Weights of a small GPT-style language model, trained from scratch on English Wikipedia.
Architecture: untied embeddings, local attention windows, hashed n-gram embeddings.
Each number is 128 + 24 x the weight over its row's rms, rounded and kept within 0 to 255. Layers, rows and columns count from 0. Numbers have three digits each. The size before them is the row's rms in percent of the matrix's.

# down: layer 2 MLP down (transposed), 320x128, rms 0.213, rows 29-63, columns 0-127
# gate: layer 2 MLP gate, 320x128, rms 0.148, rows 30-64, columns 0-127
# up: layer 2 MLP up, 320x128, rms 0.157, rows 30-64, columns 0-127
down29 098:164114145124146122106137138126143082143112150100144133100137153117131101116154130151144114150125109123175135150167130173107117166107144124145137170138081139090154133160106105118139135101143108114154159153076159168105099179106123159123103118154132142110149139117087127132160122124142140130113100110126143085116130115092103134058094108093111112113142120128117145175138173089104161105152
gate30 104:091115145106085151137137111140105118157123138092159137109089099156162129137102170129134111093131168119121152150102143106084114124116135119088121160137098110083094130150120087140109160147156135099136160143098127136109115148131177121134167090132105142137117118115115127187134124155177119164152134157125128125108115142127102117147106102092155149094120131097114158174137066139106124160111
up30 112:090149149145112127113122111126133117083143108092079168150119135123167100160090142126145147132159100105104124177106102120142098163116128125140143166120105130135123147091112115146082162160081097158085135101124136152139115103107128135107109167127155128147131123091141130088145141140144125157146117169112147128086162137123130150115136143121149136136075082125158184100137169114128152098150
down30 100:127149108117154076104137134164128092167132148145083121118135128102140140101102144136097115138118133116116090100156111112099104117158127096108129125104162154132117095129176119161090137135092153169186154145149131113083211137127134111115160104136127116148165123136140139138143125136110147163134126123136103165130173104123150132132141131147174105149136081133104126079107098135115097140138
gate31 113:114117116184128116130111133128164124159182134123115129106103113155103108124122114128117124100168146119124067167134101105113133122134107140146102140058108138079117133122105188125144122126137096127150147184139153100147119099136127109106153152090148149120137123058158139125137117120165171165146131112133159124130181157143147153084108106118132132153114129109128127125112088133115108124103
up31 107:179116135131142132138117146164121102096158115151134154137102136114143131137143147143131106084122114062094145123119125147103146138103152140140147093133151176131098131101112106132183185086087158122156102126129146097124109137153128095125123133118158159145151135110123135117156082092139126126108104138114092118152140114159151141121181137142084122134065111112166159099114168102130119113142
down31 104:113099124117126087095137078087139171135119100106136120134089189133149089128121163127110126173092129182148136088128115137123111118146149130097142128133120190169172142119176144134128103119152097142161126113126127124156090162125111118140125165167137116154133135105093118116133110102068160094146119093121122135108108116121127128158162103147130123085129124150113114116152135139155154130147
gate32 091:137114094153144109173088166128150105139129160161109121116134143134096112087139108104156120124141108123144146112121127178115096159137115132108108128119113170152175108117124143187153147138153171134118113101123131134126169113151134119148106147130126098079109103117137110114133130132143092157084123141170166166128136101113133100124153084135059147140120118084177130159109125130144096136100
up32 094:126110119114098128149094148187111093150132124118107117131106087109134138144097114141094145170120134131127157119095112081152139127100134143166110106112136078149150158145164105088131150141124119156123129138147126095131119120085149106132100123140147191133113140097136172120155188094141106100115135124114139086108113145136127137124159158124150144095086117162145106166157127171116177140116
down32 092:131122154075125128133105112142138134121088130169158104162142139149143083141147103146194117148169139128139139118131098125107108124150094138116104135101086160122141115131142140101120112144127118151112094088165121113108130120136098151124115116124159172135162193125117117173120103137093064145106126137145180088116159126100069101162124126151145114117134114124147124155116106128113136145162
gate33 097:138114145110126117081090148110111166137165081115150106126167103135107106117165146102112078115132138112107165140124115145154142139176125128113099171165129099168118134125114103131117117143152124094127119150164127109163148139110136091120108141102148131161101170088138131085142093090128141170148148109175101115138169154131143152110100062138112097138118145139126150133169138119147122125117
up33 100:136143135114121161103122148139123145111149143141137099125128150178084176181102155113143110109165117119123142142114101167121141124100164146148095116109127106100149132094136177099123154107141118116146127127104133123089135114119165113120124142137149137123102208125118111095163110146167145157109145150073109117128129112125124083098094119145160104065126133130115166112142115081126141157112
down33 099:121118095145110182091136107127138150145162147167123124128093150136139124108152176135123112158084134081173142137099103164161136102115100137120113141132134172092139090089156172141157129135148066113122180114145153121099141128150088116087121123134130104146098126110146108087135123156115144156148124102115144133151140102125132112129096098134129095139153089121093158115141151103135119169141
gate34 121:093142127148122123104139112124142153076152124171116116087133142162117125154118118121159138108116110128119101068118106159136136087148117161155124116133101100138093140104116155143129106111127140073193130188105127086112134116163152165140150146184142148159130130116155099153121137132130082156113155118128128131107170109134139117132143076148140107136151117148159110119147118144066113120124
up34 124:145122071115121139115102089083128133093151137110113121114116149131129171143136123166134197123135120157145115121105126130125161141106160155113134112163148135148095103085139152169093140126149140099154120111106141091136153151133138111079171131139145172106168131147139140110098120125106084122149140128154068083142161131131136126142132112155145093129141131119143132105136121068079114159120
down34 116:118131124084162150112103118126123100087097155107116113142171112136123172127120121114155156098141136145141141112121099125120109094142136173147152131141129099126132131142075141106055142164123145123136158138125130148069115147165136086125170130140165184116118120094154136169159117140121114119118192100126100143125142128101106123096133110132162148119119112130194108099127141133099119118111
gate35 099:142097113120120087117121116147121114161142110077108105055141132111109139149127136136149114133121180098143136131160115130093148109119152153164080119156110092154087188132144107141074129097162150111100132138081115128123141124176127167154110112131155126142069126138153156152126158131130137151107105094117139137122110108147163137110106134136127143128100148114102138150126120137160183149140
up35 105:123115105138066134150114110175137080169167118112118144118131142124149165084090162170155097146108136101124109131135145137136135083131150129124174109111119109131080135152154180152126148123149132100132155144128106101123120127146108145129154146107128092112161169113137123091135138137132102100110109059171154149114105107114145129135146125162142122141089114136154097133121085131114141172146
down35 103:101148126165114085152127152154138119091154131146144116172119137140132127167151118167085128121117152112073088154161123124096116118107134157166132121163094118102097155141146150091160160121138119121097150126098086140118135080115116147142068150153089155107134135110174116126102101133164088119139153138182113142145110128136113134117114153120141123150116165148100105154131112097102150127150
gate36 099:134097127124131125129205105146126098149083137115148113135142146076139109106136109144109111119175163110131121129087139146163131118131102129078150110142123108118130116139163116156086127140105128122155117103125126118155147117113116166121171118153106143127173149093138131125171079133166091168136151109125137119156133095119127149127143121093153128081129123137134084181091180137136110146093
up36 099:082166123138133173111108143125156148120101125130092166121149101100151121092116144162121128172130129164173101139140130118156106138109077140132136139127115131128111092114096167134114108111128130153145128161104153147112108151097137144122117118132157158082108115103110093129106187181119107123154126119139139135089155138064104134130147120111157113163171161118116114162149092106117120098163
down36 101:106154130168104165130108122141139145167138151131085116111119168133123096138095125132120162110140134164116168130104108136135158138091083091152116122178118131088132134097150149150130101141142152129170093130122104154156150108136132127141126097131088093113109139130109078125140136161120122154128128103145084147142122117115103167180162140082104091158164118144110073110110141111161140118094
gate37 097:118119152127135138101127123112152133157128119110151108144119138131151136121121139081109152165085079130093080127118149135123098144136153125148136113112121106143132104165168130147100080132154147130079134116086130131119152102082134143147130102135151136136160103104111118093120121151101092189158099172101145163121127116126133163139124143195091130108147163123073137133143113155169114124162
up37 095:106091134094139155125140123126138108128139109125105152116165136138140098133144135149124147160125148152130116158101077151124140120128103136128135118129171130159130151113137142070107111161138103147096154072068102114112160122147148111164138189086117115106119111106118110126057101116121171158143115122119135157139124147120155117154136129111141167107139161108161144146165072093150154133135
down37 093:105075126091125143128167111062119122163131148145103094096139130111153145145159118149068135137100116085114139111124100194161156125150088161113147143114129138140141141146144108113095115109123117142116147095096111152159167149114095139116140139155098147127151108133086126119096145152118118158169132139093140136120126130151172147108121111125129165101134091116164108108169137123156094145121
gate38 097:153125180070138102166109114138108143137137091151070092124124113176133125147117066106112099095124126144121160096128104122145135175142146141109140146129145137106151117127166124107126127153122178136145099141162123140120104130140123167141108149100147184113156134136124120116125106096101115143104143144100101124088154144156156114127062146121155094135105136129086119131127143144125127110078
up38 092:169049112127155107106119129128101113132124109145117150162114151129151116111138142121157143093107143139134142152140112125108111126153112101097098135102146120084097136114128090113109184099128097109143093101143130168085136137147123153162142132163105164114130172153169137134119105118144099107111117160085140180129105161125153153175140151112077140129132143128110145123153094161157134112143
down38 099:157154149113119141115149127170123168113123164145120107132120137186108070123131122160104099120158154087117156102090160104114067145159145134134153106093148089094157115123129180111137159151120106122112086147146121111119109146119139152128131131114108144157104115131116122179138122096114139138123098103104080100111146136142129123058113141162143146129140160105126139135163164142122106133106
gate39 101:091129133117085118148113063113150156118104102144121172159069131150121101094158092158129120068143127112129106144137133150130132119136187115101130156089111125164119158112130128130089062147146129115136131143101137090127134127115150107138127104111158149088128192128136123142149123132152144116150109111148112095143152145164124117143125097153122137157149121150131157082106168118122108141146
up39 111:108144171147112149085156157111099115110172096114110174133147170145098119139145141103158102162101146143111151097129131130065109129102106135147133116135126133088146137106118107190142133124162114090134146109145108166146109161108104107117078198148099123151131087166124137118122126156146141125142105126099131132137123139140111131093123120090140142110128137118173115135121121120176137091098
down39 108:136118178132108144088112128119148097108144113095112128143139188146071093130123124130119148136168115153132139093150087162102159139135144099151120114094104137130147143134097134109113116140188065123133110119153097141151139100103124125144098132166103123114105143095110149108153150140130169117143125100149130092164120107134136136148148144121148145145148180107153096084139165138151118133073
gate40 089:149100124127156137080153081100122090127162087139133188148125071122131116126142172083140116105096140136160126144120099150100123119155119108129164148146167141117128140112159175104112122105102138116110115143109137124128115114111178115133100131126158137109182133132119116149116129120128127124097139159198098099153132093114109136126170095157115104128101134134131158122081130127136141166163
up40 097:124136152146111111115152127106071086113095119137105123120105131148120149163136108103136112134114152128141131102141093177156135093138117166141176111149131127094089130117136111119104128140146128121152108112134134096101151145086163135134130107147167154131123108108120092085109095073132125121129140180121135151144151132179173165166129086099119148161159110134175160140156127141132096084114
down40 096:137151119156097101106109136114099086123107143151107117127142089140117124146154142097166076132116116160138137107136118130165177153115125158100121148118164124133114177111112089112147144122118102086133124126116134100118117126163121164145107126176188164140146124120133118042115113111146108135161097156109132123159139134182159127129154105105136116094130088143154131119130166145123132090131
gate41 090:160097119162140151121124126130094102141125114126107145070100092155103146112122110126146100106148111112134119131128123068153147133143160125103127110084159123141155116160159157160110099078150127153147131182133156122151098143149100144126165122145156097156117123078163114188119137128119132110121172170100106123116142154134134112147140129187125081114102127132123155134105109105114139139093
up41 088:145080110131129142158131104096157113170087158098145145165106083097120108140097134149139110106137109148146089139137122103148130136128119167139118131117159116119154099149144164116140140121124147153106133110173092132114151073111150102105108109150146117078178131140159095113131127097110147168097130132126108128161096120137101107107167112092127115139149135180159075161125173126136127134137
down41 095:090144147154083132106159132110132115117139150122137148127123123102119170146139120115059089132115099140108132090091105155150145158158098122112149133153108146106123115118152125147142057121175116098152175100132169138147146118149159143141108143092089131104160155110121126116135158120123113130127157119130150108137129096179177116112142139159149121123123140106153128130137073121095144109074
gate42 108:181111113143156130145106093108121103069116106099130139185143129118153114128122153056110119108127168159075096129131126100150141108131117115152166135135147138121186122137155089145112120151135126124128112117125089118123136085146117127114129126106112119146099112141138165149113134131104110130154107141118052114164133141146152163124167136147161152112121173149112124143141148110077108135131
up42 098:120108165091146144165120151119137091113124144140115137142128138125155151133140146100146129106136125134139131121137132128165156116105164166115090136133143080137123131136072163160156104085139141169113088136143161061103082118140136096100145094135099149148160165105057099082124160139136153127108134117117131154146114164134092124139157099164127132156122096139132114117110149129110136103097
down42 102:104152152120155134145127130129085131153099138158136141103069150136114132124178140191066150080137109140137138112096106113117124118139115145154125109076101091171100101115125145127157093139147129160172136096137113125140118138148109147154138102170133102138152150079139150121141107114167128174091088110152141116122143115173128100143113109111095099123139104128138146112145132158147132150128
gate43 089:098124150143170095114165111109075118140114096129128121099137136120104156150139076149080079156119103151172152123131127129121104142169135122090161145159128136112150128117153093082103167158141153112099108102075161151118117106130131085119116119118126154144118129182121128113149157115122120123137153092179136144151125133132111145151122129112129164155086108156135091147156110139157110111146
up43 093:088122165175149100095103123131119152130094137142098131088120113144115159173110129108129109122103120108115139117105118097141110143115151153140211117112145120117135122146123114119140117119120143139111164167152158185123106153079158106156141124130155126117140122120159195105115163142128098105096152116145145164118138095112131104127153145101075139124125111114117143091092116185137125123149
down43 087:094122131168128161136112110132098128118111101082128160146142149120144115101126138085086126174129137183146100128130054123143128152134131125077136139118121132105105111114146114110134150158146096123131149139106119118174098134170107104181103114094172125146116143163138136139106097098116153161132121116124123172101113156148144127162129103137156151141093188114120139134091107133109146127164
gate44 109:093099140149067124096141134104116137107113095149085103098151144146109125133147114100121102120139104150121105160103180112095140138119111135132106137105126088153158152091081137119148156175143143121122133142120147147137116086138121133116121149149123130140143149116084137150102156114149121159125112109178152112092141127131113151122112138171135132089106115198128131106141119189082140177116
up44 107:139086138099117109169129111083144085078111123114159121129157150128145116142147168131144144159171097129167162159159122135169106142121140107145162134116150108130075121101186077109110121106134149154163121114133156103099119143140146120166113172123084101093133112112145117152115154118124108100129117146139123099145131125070135124128107102108108106152153139116136144146172151097154119134118
down44 098:141095123098125121127137124145133145094138118119098090144171162153077155138098104115120169122135136088120108079124110137111130134163121104137112147184103105140147076103120156146119124165115122115077163151132119159107148131134134085099123154101145144136120104102145088107127158112095108131117144103142114159128159149147099117144156149179134160103155173115111086149128164119163138152149
gate45 092:113109082168151113090113174111163117139136103106125139105062120149154088143139120166160131113162114105137173174131125121104116109156144123130107104110165107167116135108133093143125128114113112130144132088142089130126169133150128156123126157129141141120125162158150182130145132103160114125127122104098138144059113150127106139082108123138145179113174130129133111084144118112110121160128
up45 101:095121105144083126119144109169140103136115139117144093131135107138105132093108153136166114116088143097154080092112136150133153153098154157133145127136141139132125128114081138088151120136088127162129159149126147099154083184118161148121153123134153183101079129127146135142084102153145108177128157103121106118136145118116105125147141137122098099204141111130103126116154139134155128104110
down45 099:135127111077085125157146129161129111120110090133087097138166146151128094141143116137110130139129131116133095111110124135148104111077119140136183126122139140127160127146097127125147163154119158145134118127065159081122103160141134091090118111118110133127113129149129104187120157140182150173138144122157133121088144149129120124084127105124159121108158074159185143133142134108109152138102
gate46 100:136116080149105127108140137170159182114128119118127093136107151100110108173126144139114107158097110102109129114181145140152118085140113120139133099137126098113096088102170129148124173158136121112201109150126087153110149147191124130170121135114113150117134151126116095111107155143091095116147125135135132158104160073123158134122101118138112112129124156116154106146125109149115115150159
up46 109:097104104149182107115112143107078105080150131158091141129124094142123148115149165140165091109152094111145128138062115109145123173162100130097132144101117090122146147139121105142163132111103107119111149131089149120158114158109124167083120131119135185119110095122124122161132161125150108092141115156126172122163146118121128150129171170127127113112156099115134157161123134119143123150129
down46 107:137106142163136102155068123121148102121088155145103139135117109139111142122110139151105138133131097136158161150124148150154159192165090094116117142168113128167145156078129077111095107070145090124123131125111109123119124138123091182116108127128115153159151137107083144145126134100155140136123153138115124165163113150159100130124129180082099147107146125115104145137135137120119128137094
gate47 105:125122114122131125130095121116111132151157087186109150082115119122102130134115117128127130103163112121134157158116114118151177105077143124165075143093128152168128150147148117155087133139111148138144126122175102151161190072091097105120096143124153091165099146105096123139121066153149151122134141145106118138111127111157099130124142124130171106113152149148122142128114115149133095116116
up47 103:096097139122132139109130107123105079136151105143123107131143157139157135114165179135138137175117125137174142150134143077104107123137084124147092117118148151142130098099094154152184136124111114105122142161130179120109181164118169125110134139115144095113116123121096166141104140096114145120083157152122133168116167116105085107079125110150136099106140147136148133144128123093103086126123
down47 099:121080125143137122134134112075140169157162097139133158095103159135161161082104203116117121105145131099158150143136070168121146143135116151152120135150116113149132145097140114134093112131122106094116178120182119151133153111112136132125164126128159120101109102105134121119133117149098120140174108154090110160092119109138154126095144107111150114141153125127103106086128145157094111141141
gate48 097:106109121142119132159140115118150167126131146125120160095122155136198117124128136116105077092125097141106168143131109085108143152135134142143125103132143086129118150149083112155087085142141119113154137160139135081113131167175142112088144136117110119132148135073105157150147143136174146100101127060148150138148133117164142151095106110114098131132113138127118107116140132082170146144128
up48 097:135128176141155100128133152147139145103132126104141135134177116147152149123068149133064141156140140114107130168131146142147099092111165097055135160103143142090140140128135153123157129144156141112156128098104159141127132118136125161148103101089126096150093113123158098110133132141122152127097119122142118140176119163117172104096122135164109145106105092102126140094150096152113092147145
down48 097:140158135164139109119100109087113160138136108155138141129151118119136087185085123101125132129157156178092150091178104103135112078122120125143100142126139150119160173109154141131143144135144111105094113116131101116158149144138076128092122122143119113096134154117136113090125132198143124102080097136133156119155096088167165115173150148110118123107140133117105147119151111136135128145128
gate49 101:117141162134086158096131120158120148118148178105108158138145103159110129153181110098107094139125163134158162098119174142130162143073130090156109151110139098088096118109124177108099143141137140178091080131141141128078146135130132113120154144097143158150108110125113119113123137114118141114092150100119098119138149113153167151105135131122145151127114154119116116125141143081155122160092
up49 103:115124104105146095132091134138111167108111157129140121126106106130150109126108104113151129090129140073107119145108055114132115153125142103128127153124147152128115150081154184130117091155133127142129139081113143137109168134152154124175112122123139125112130170130128121113149098122127110144192150081094155120123144176090110105176142090134157132160157160134134140111151164142105159139111
down49 104:130149114104067152102122132113161162129142183097087142160078130154154114161121143103169124091116124111101141110136050136132135118124126120112125149069123127082110149153137174160131127130155130143126112132164130130065141144146110141115135136169125162141098153130107123093146104145109117137107113129133133135111166109089103115146134136096129129140156142150135135101133172128179132119124
gate50 088:132101100137117101131155162142143158140134117151106125115175110116120112159137116118116104101155127099146154106084099183177127128104083130161093164141077138096117152090100129129174164151115127131166137116139111140122115101153137119132145099137176102127141186124100127153127128136103128102134145076124131121143143115145187150155152138140087132132141125138131091154118124091145177119134
up50 074:107099136157151180088130152108114128068118135164160163147115119146120116099128129139142157136097128193126086133158135099091137097128147157110154157142148088170129102165139115143097099155094120127141111144113125144127162166124127086151110124118126114098127101158143141109146115122139124121096153117143101120102117128103118095116059091087154112143153108140127119100151135111159163133143
down50 093:122074129156146108123115189093135103111161112143162140113099148123108117137132060116146092101133127105142109145151165137121137097161133141082157142108133121123147139122132151143126089162101119101131090144165154150165137121116141128107161143097164123126161107173159152133113106131136104119070111123087130074123142161120118126083156147130135124141113176122136159170111119110129140144116
gate51 102:158109141137161121157119135112155100129109128089111125142102096133102141093123111116206128091119133119105069118157161096143106143148091153157156177132154107157105111150134083132155118162151137114120175173142110132107132098124147127097089124105126158137133131120128107124091139135162104127129090141121136122124148166179085148106096102098126142142125119128090100119142149133127126157161
up51 107:169099133132170089123136132159146143106143120140118139153126140126139109103108120111127092103129173153130130124111090131066141160133172111152093133136159174110169125155094137150116126122145122085161101135125120135125169114127102141165083137136109089125110116126142153071116108155120101134155132100121122109154138085133126143145147135105081112116085146189117162120144116157096118171126
down51 109:086099120139090115104177132126138109094125123144145116136143107097115138135091106119105124152135128126137108142107138130139130191095131161102130098135125151110146134119146167151075130140129130122111108114098114116125148084093116138153143154161070123131134124127160138108151142130105137087166165138087103129133152169119147114138133183157160106141119139103203143109124173144102085141153
gate52 100:098105121067111093146094129151110153098132108119149168164152134132159140128165128107121082107141115142114119129121116164153133175090111063119113119140114164147130117114136116163131085105152088143137139140183187145091116144120134128109145124127118152152145153088146118102130151126114108141160159119128113160162142128093110141150131148148126108145144084117163109163095112091102113116119
up52 105:133131130108137120139116188135161116108130119167118138154152161117171121129136111121126093170116110156152133116101119117146080096104146158144111143110096126146179131096129113135116136165111137095139093114126112131110125114104093140152102153141146098121158134174114152129129178097118112134207189156120114144125092123157125133081102109171157085117088145111123152119105114140137131128127
down52 099:103147133140155129153114110126121111157077111154181120102136066140118134140151135159137082109107127114104127091142115137090123159149092129153166110150136058137124159136135117128107167123130163146114125121103135122152104123124156160125174122084138131146124111150116118153126127126157109183138134125100127166084128136107138106109096125128123146101125079102151141163161071156154154125147
gate53 104:119141139105148086130146129129156112132151121127138105132112155092126105119138107128142129129069126109129131119125130106108152127133137160175042112118132062120107178102104151147167147098161092113128129175152123140128153151139152107161112119134158120125154133108152170122116125076130135086149108098094126134155130116131154160116127144120132147081109129132140108189139154119142181135135
up53 100:119090096149149136104140165094109094099098134122089119105091119111101119163121115130158145140063144092151120108155164129118162156120085118116141142109123120085152132146131099086112139129114132157129160163140128133154170127119130150105092176135144148108114134162126160150152098125107139159082134161132146128135096101130097148135148149157116122105168112171104123109116160101110175104122
down53 105:132127105109066163114127154121140144102134172120114063100144150171105115147155106155132111142147147116132177130128158118106150123148090130122140085111128151136141107164165090089150085135088158141108116074094095126098128176124121117140141094117113131147199153119147142123160131154118126100112141147144138137094144117159137101127154144119154111135136117112087154128111147139101122128130
gate54 095:136137084120125135121118134155131086147157147147135164069180121139081152183096090101105111155125124141119151132100136149115151160100137149133131109134145146137126104152098108108135136102148130108148141123119177116157121132145146139070134166117112095110109137128118138115137160128100089160143138137143107090077137120096109163178126089111137158124144109099142104152181104121113127151100
up54 083:091174065118093102125113182123106112151123146153097149148172128147114123144121128103125102132126096081125139130145154146144161099105164140102150131146103154104144080160158151166088114129124107130122161159105146142179127108124111118117155148127092175126151148129116143178100147091159126133094133113151110103125108131112117100130114132117128165124099141096154119171139119137104090133117
down54 091:124142118160099113132112128121129151116122162115131163108160161148157156134122117124131136148157155135076147074085135100121062135102175104134180131116142182137131105178122117111103149116130135125117145143165121168102102116117103134106106151134129094155112098121125157163158169127133129082139119079141113129154162103110125105131103148113120090151129079132174121128105138102126121149138
gate55 094:145106142082131136143136151135089118125094089164102131127130113100088134149126097134155091138107141087176166083127149114135157139140119113118133115132093124112171148150140104141121160168184144131131120151120164119140118140163090124161131119166101087177101130124152140158168095113082086145097151118181104131129154151123137105124139107128100135117093142129147121119117167096138135145119
up55 096:154117143105115120128141115144129131151129131124119158152070174148109130130128148129118127175119106122121135064119167108106149083184119128124189087131136116119114115128156145109102130150157115146147150127095099108075155109097135130123143148107139092095116118121170139130165189124080117122140121135126123147104096129153118105094138125186161110155112110103142173162134123137099128121119
down55 101:144116111078160145135139118106111142174112121124109105160140158151112156122154099188140138081153133105134136133126161109121129090145087106124141116151122109120100121128112163076139128120144127102101158104098104215146157075155118110126121145133107112126124145127159172155109123121152140126128145131087122119136116143160116094108146147155159133116117107135110160101107123138161135065152
gate56 102:128109145125084092126142116139158112128108133131133118118127125162114114174127058120158113105150158092115140120141127127096134123155130156082169122142142098106122156129158099145108119119131135109181112108112093124142144142139130134127162097127200073121124148081106117142131087139133099136134142140175137100155139179099107135164121158139123104106123141137134132125170132132137054112137
up56 105:145112147136159114068124157095096163155129137154133102173112113097147150085168137134127113149131160126167148119128077100102131148107115113134088124151124099131107132144136122131112176128124120130120127155124146147095095099117155073074163121107125155085134143136123143174113141105130148139134101122150138086114151159100109090146128118166152112150128120130125159124098117133083180106153
down56 102:178145150109152160165124125131119146131098095160143146111156188121132131119141105127121142132164104100128102111176125129128153106138109149134139125140126132133086141127126134124075163125150161127176114135124095128080080139138147104128157131135120093138113087100156156127116138101167131126113100093147113124095127081167076092099150079137141110109142125135153157159096155129084114141137
gate57 108:106125131110133126116194138126160136118123112137097129103158140113108183090126100117114160129161137119168130094137175157124098111083105130132183151058127131103128136132145125107117097137161142101113185091121113148076129103177153137132101107143124116149147100133126088124123115136103119079138128126151119143124140139106121139110080099167132150100120123141137120159125140168144146128154
up57 101:129130117108114179121150113162109156106115094115150145120127168135102157151143109085132158114132160103113148114172152158109129118085102101141151118076101116091137126121114117108130110071110158132131127111137141137155118082093170123166132114148115117150092110120111091175180144103143143132112110136125158131191120142103126135163126086099134166115121124152143125142137155147145149096093
down57 105:072137125099103122113139127119138128165124158185107125119128141165130116097149147133156156156168161142144110080111158140124105110167146113127121130139095088139143093178136132106085122107124152160100134097123149118128119095132127092150136142146090140172084130118124110135144144123137157105114114147171157102152083131114147134159113118132132136066162091091129150153098117115119113093158
gate58 098:109137134149178143081159110176128093118132131121134154160095090118165104093139124128157107122154100110141126160156102120156183146139111110140093134116099149117129138125148180167158116145118108112122127152138136122141085135130068115141139135127121139161120105126115107109120090148131094114114113090113100117155183123127084141136108106130117135166090108139159168161127128077132162136100
up58 096:127108113129086122113145122111141117141124124150085155122143114155130150125102111121120144100132141097095116128139144086089127137105188089149120157130165073143114126147120148089147123139121155121121175120086094148122090095118153123082125163120112103096132193158149138172118139156130088139157169113140160127110096132164115130114136104110141145167097126141107086124124157152151114114166
down58 104:136121125128088118124089123131136129054154118165108127141098133141105155098145142090099156130117154078139116120132129118116160076122115104144149186122091140115160116133107141135121135149112068129127164133141118127099123083122131123100130118078157129123144144084127179144173143109098129103126150103149151147147113149152088131135152135170128181148120121119114137139167129119162136127174
gate59 103:117102152135106099103165090083141084149130125119141095142135121160168089114124130129092122129152127099137073135113109142126107129100169119135129124139101156159115154107126124125151081136158100134132145170075130125138108088123152127100150105153128156122152137178133115120140165106123179081153131159166116105121116140115136104117102113113101092129143130127147188160140137123119105185149
up59 101:126108126109154152105144122109087108121134120160153174136086074110102145144155142144199128141133116094114117106164138113155090146104130119140119145122122118136125136122135079114153167108122177087135145068133187153125125133128107133138145096117106152056120137147127134144119144135137106141135100119150161124154098094094178131118130148141119143184107107103146153133120123138148129113102
down59 104:147122151132109162101129105108128087135139177128100102126167122113133099108114113124157073182157120115120099115174119134082134095147106171126149158157106137105130143129130128160148107158133152165116106119139120119176111148128129146148110114165149080100110098097121126109160130117170132121137088148126125107130163135073141109138140160129126120145148113092130145149070112151098180130138
gate60 108:136105150090151130145098085127084125123137117182190099111122128096125139126116099089099124108117173115112137129145121133133140107138131156122169136158117116125127135155129119159103141130113129071142130142131081117112139183098130075135138102139124114117135138095133127157163106111146107142122172098118106097083136147189151162145139119139110143128142139109172167129068143123132165135125
up60 105:098120121136140140098120131107098121142088107136159071128129155103066126126114104127148164120129143107130142101120114132108107112147113099142142084129136082094099102112131114151115093189149116130138144156145109179140155151139130151152163153143117075181141131094141190139174145109122118138150100088152170102149159102137117147145154099125109140128130147141134140141115150136115122146094
down60 107:136132138092095129145129113173121117115159151192148107148120134090117150087201130133106110113115150152090131092136150141145152142123125134138151116146124099123135095159123112097108157138124107165131139131073097110115117190140134077140115090100101103139137150145146091141156153108122145122114153109141147128087152106149120145109128148110107114121149104117179133162081141099131140105144
gate61 100:126155144155139127093151140119112115158077148147091138139060151138102105146084143123078145107145133167109086141141138108162126082144089100114072136107134130112140154090156193122116120173089146108149163142134121105140116135125132122140159082129143092146144150126145136110117152171140117116125128130138138141131109138150113127167102153151125117111089110142135093154146138149125152142087
up61 112:154127142097169127139126087139144120084116147121128123166139134147140155096135073144141125110101108114135138115101173134140108136107189178108137130157107156135110102137151138159116127114091164145074093130140139119125122147105075103138112133138119132115105127146119096111156094119117126126135140125117155164172137124134096129091098140149139131102144155132044170133161160120121093096140
down61 102:149147114112130141075113126103163128149142101089141138159132125155141123108126151115155152168101122117114158111132099164094112114142123094144151154124087114108177119096135123137144109140177092095143130103134146161084096145166135081100146145127140132127110124165133105196143126135136108110109129116107127136134120128121123101164122116155161182063126151101086138161103128120143096154140
gate62 100:126087160136144100145137167127114175151084141146128134128137131131109134105158093114128133128103129142095117148128135113108122163153134100165164162129112123136164140138168121151137153075190117111134085141121141109067146103151099133095167146138144131103119156093129112098133142093165134172134119109171121070122140114087141127121094112160121100144138113113134123094110087137135149092108
up62 094:154128150161081102127159139127132158124130141104142134104123133143122152128162161141125135128122099177141128079107136148118097112130165108149127121112099132125142151152151077156134163120182137095110061108128124120130144103142123163152139128166179130152103123104131096149127111073082110137140100110148139148125105172117124144135112156145133113098151122136111076106158104127149065121152
down62 093:147120189107157140148111110106133143128132135156103125080111119134113140144157117080172149149085135098186121139148122140117145104120076106159153124125099095160129135148148150127120135154134183143123141115133102131109136130172081137107115146148125080109155107094145139128165160109156125172135121121134136111135151124098064107097125156143110084137114122128130146136121091131114084122163
gate63 103:170132084154154100141112123093127095130108097124088144129137168117139126155111119134120123146129127142134169147117110149143107167088133137140147121069139133101137131130129135140134078176121168125143124097084137144152109124112147099145139128147141127127140134118169113146124151172072104119107137140145120124132082104116120126163109081101110164099143197114136162163103130152083095123162
up63 105:136139126132142131107107101133126116069139181126125126142135103104120104146089156131089132122135098141147149160184171158102113120136154137144113121131124120150129165095168122129148101088164110142182129104141105147127110127125193140128136105085132071068142108110140134161181140152109114169123134137136115157110126126127141107148156118106101166090173120111114124132106111116151115134139
down63 095:167143134118130131158092128143173123099099134077138110122125118143109118129147104153142112133127144124116152127195161170140162135091133096119111161135155165111151139164130124157119138091066133105156126099138123121116098143139141135140094109088127108104163156074120147150132149108097118132124203095100142089107113154147097128125104119124111117089155128122165166140142103126133113110134
gate64 104:170131120100164164148128074124120107116137118104123150118145135147139157149157144126136119136124119155124184107150145139113111144126110152149108126124113144099127178134140094152118102129106109063185110105165083111120093153140121165122139082080151114146114165115097096130106098141157136144100125149101100164091104128140101145128136144067127134127149109145149159136080134136122141137150
up64 107:140099116102131098138095159156142163161155134093175096119096111147139130109104121103161142145101104077086077154132144116136127121118146118132126123149139149119122127145079136143106140112128129115120158152136150144091148129092127133088149107150100171137139098194160134130118143099101150160128104166127105123152148115092163116129194124123129140116073166127140111112167136152131108108127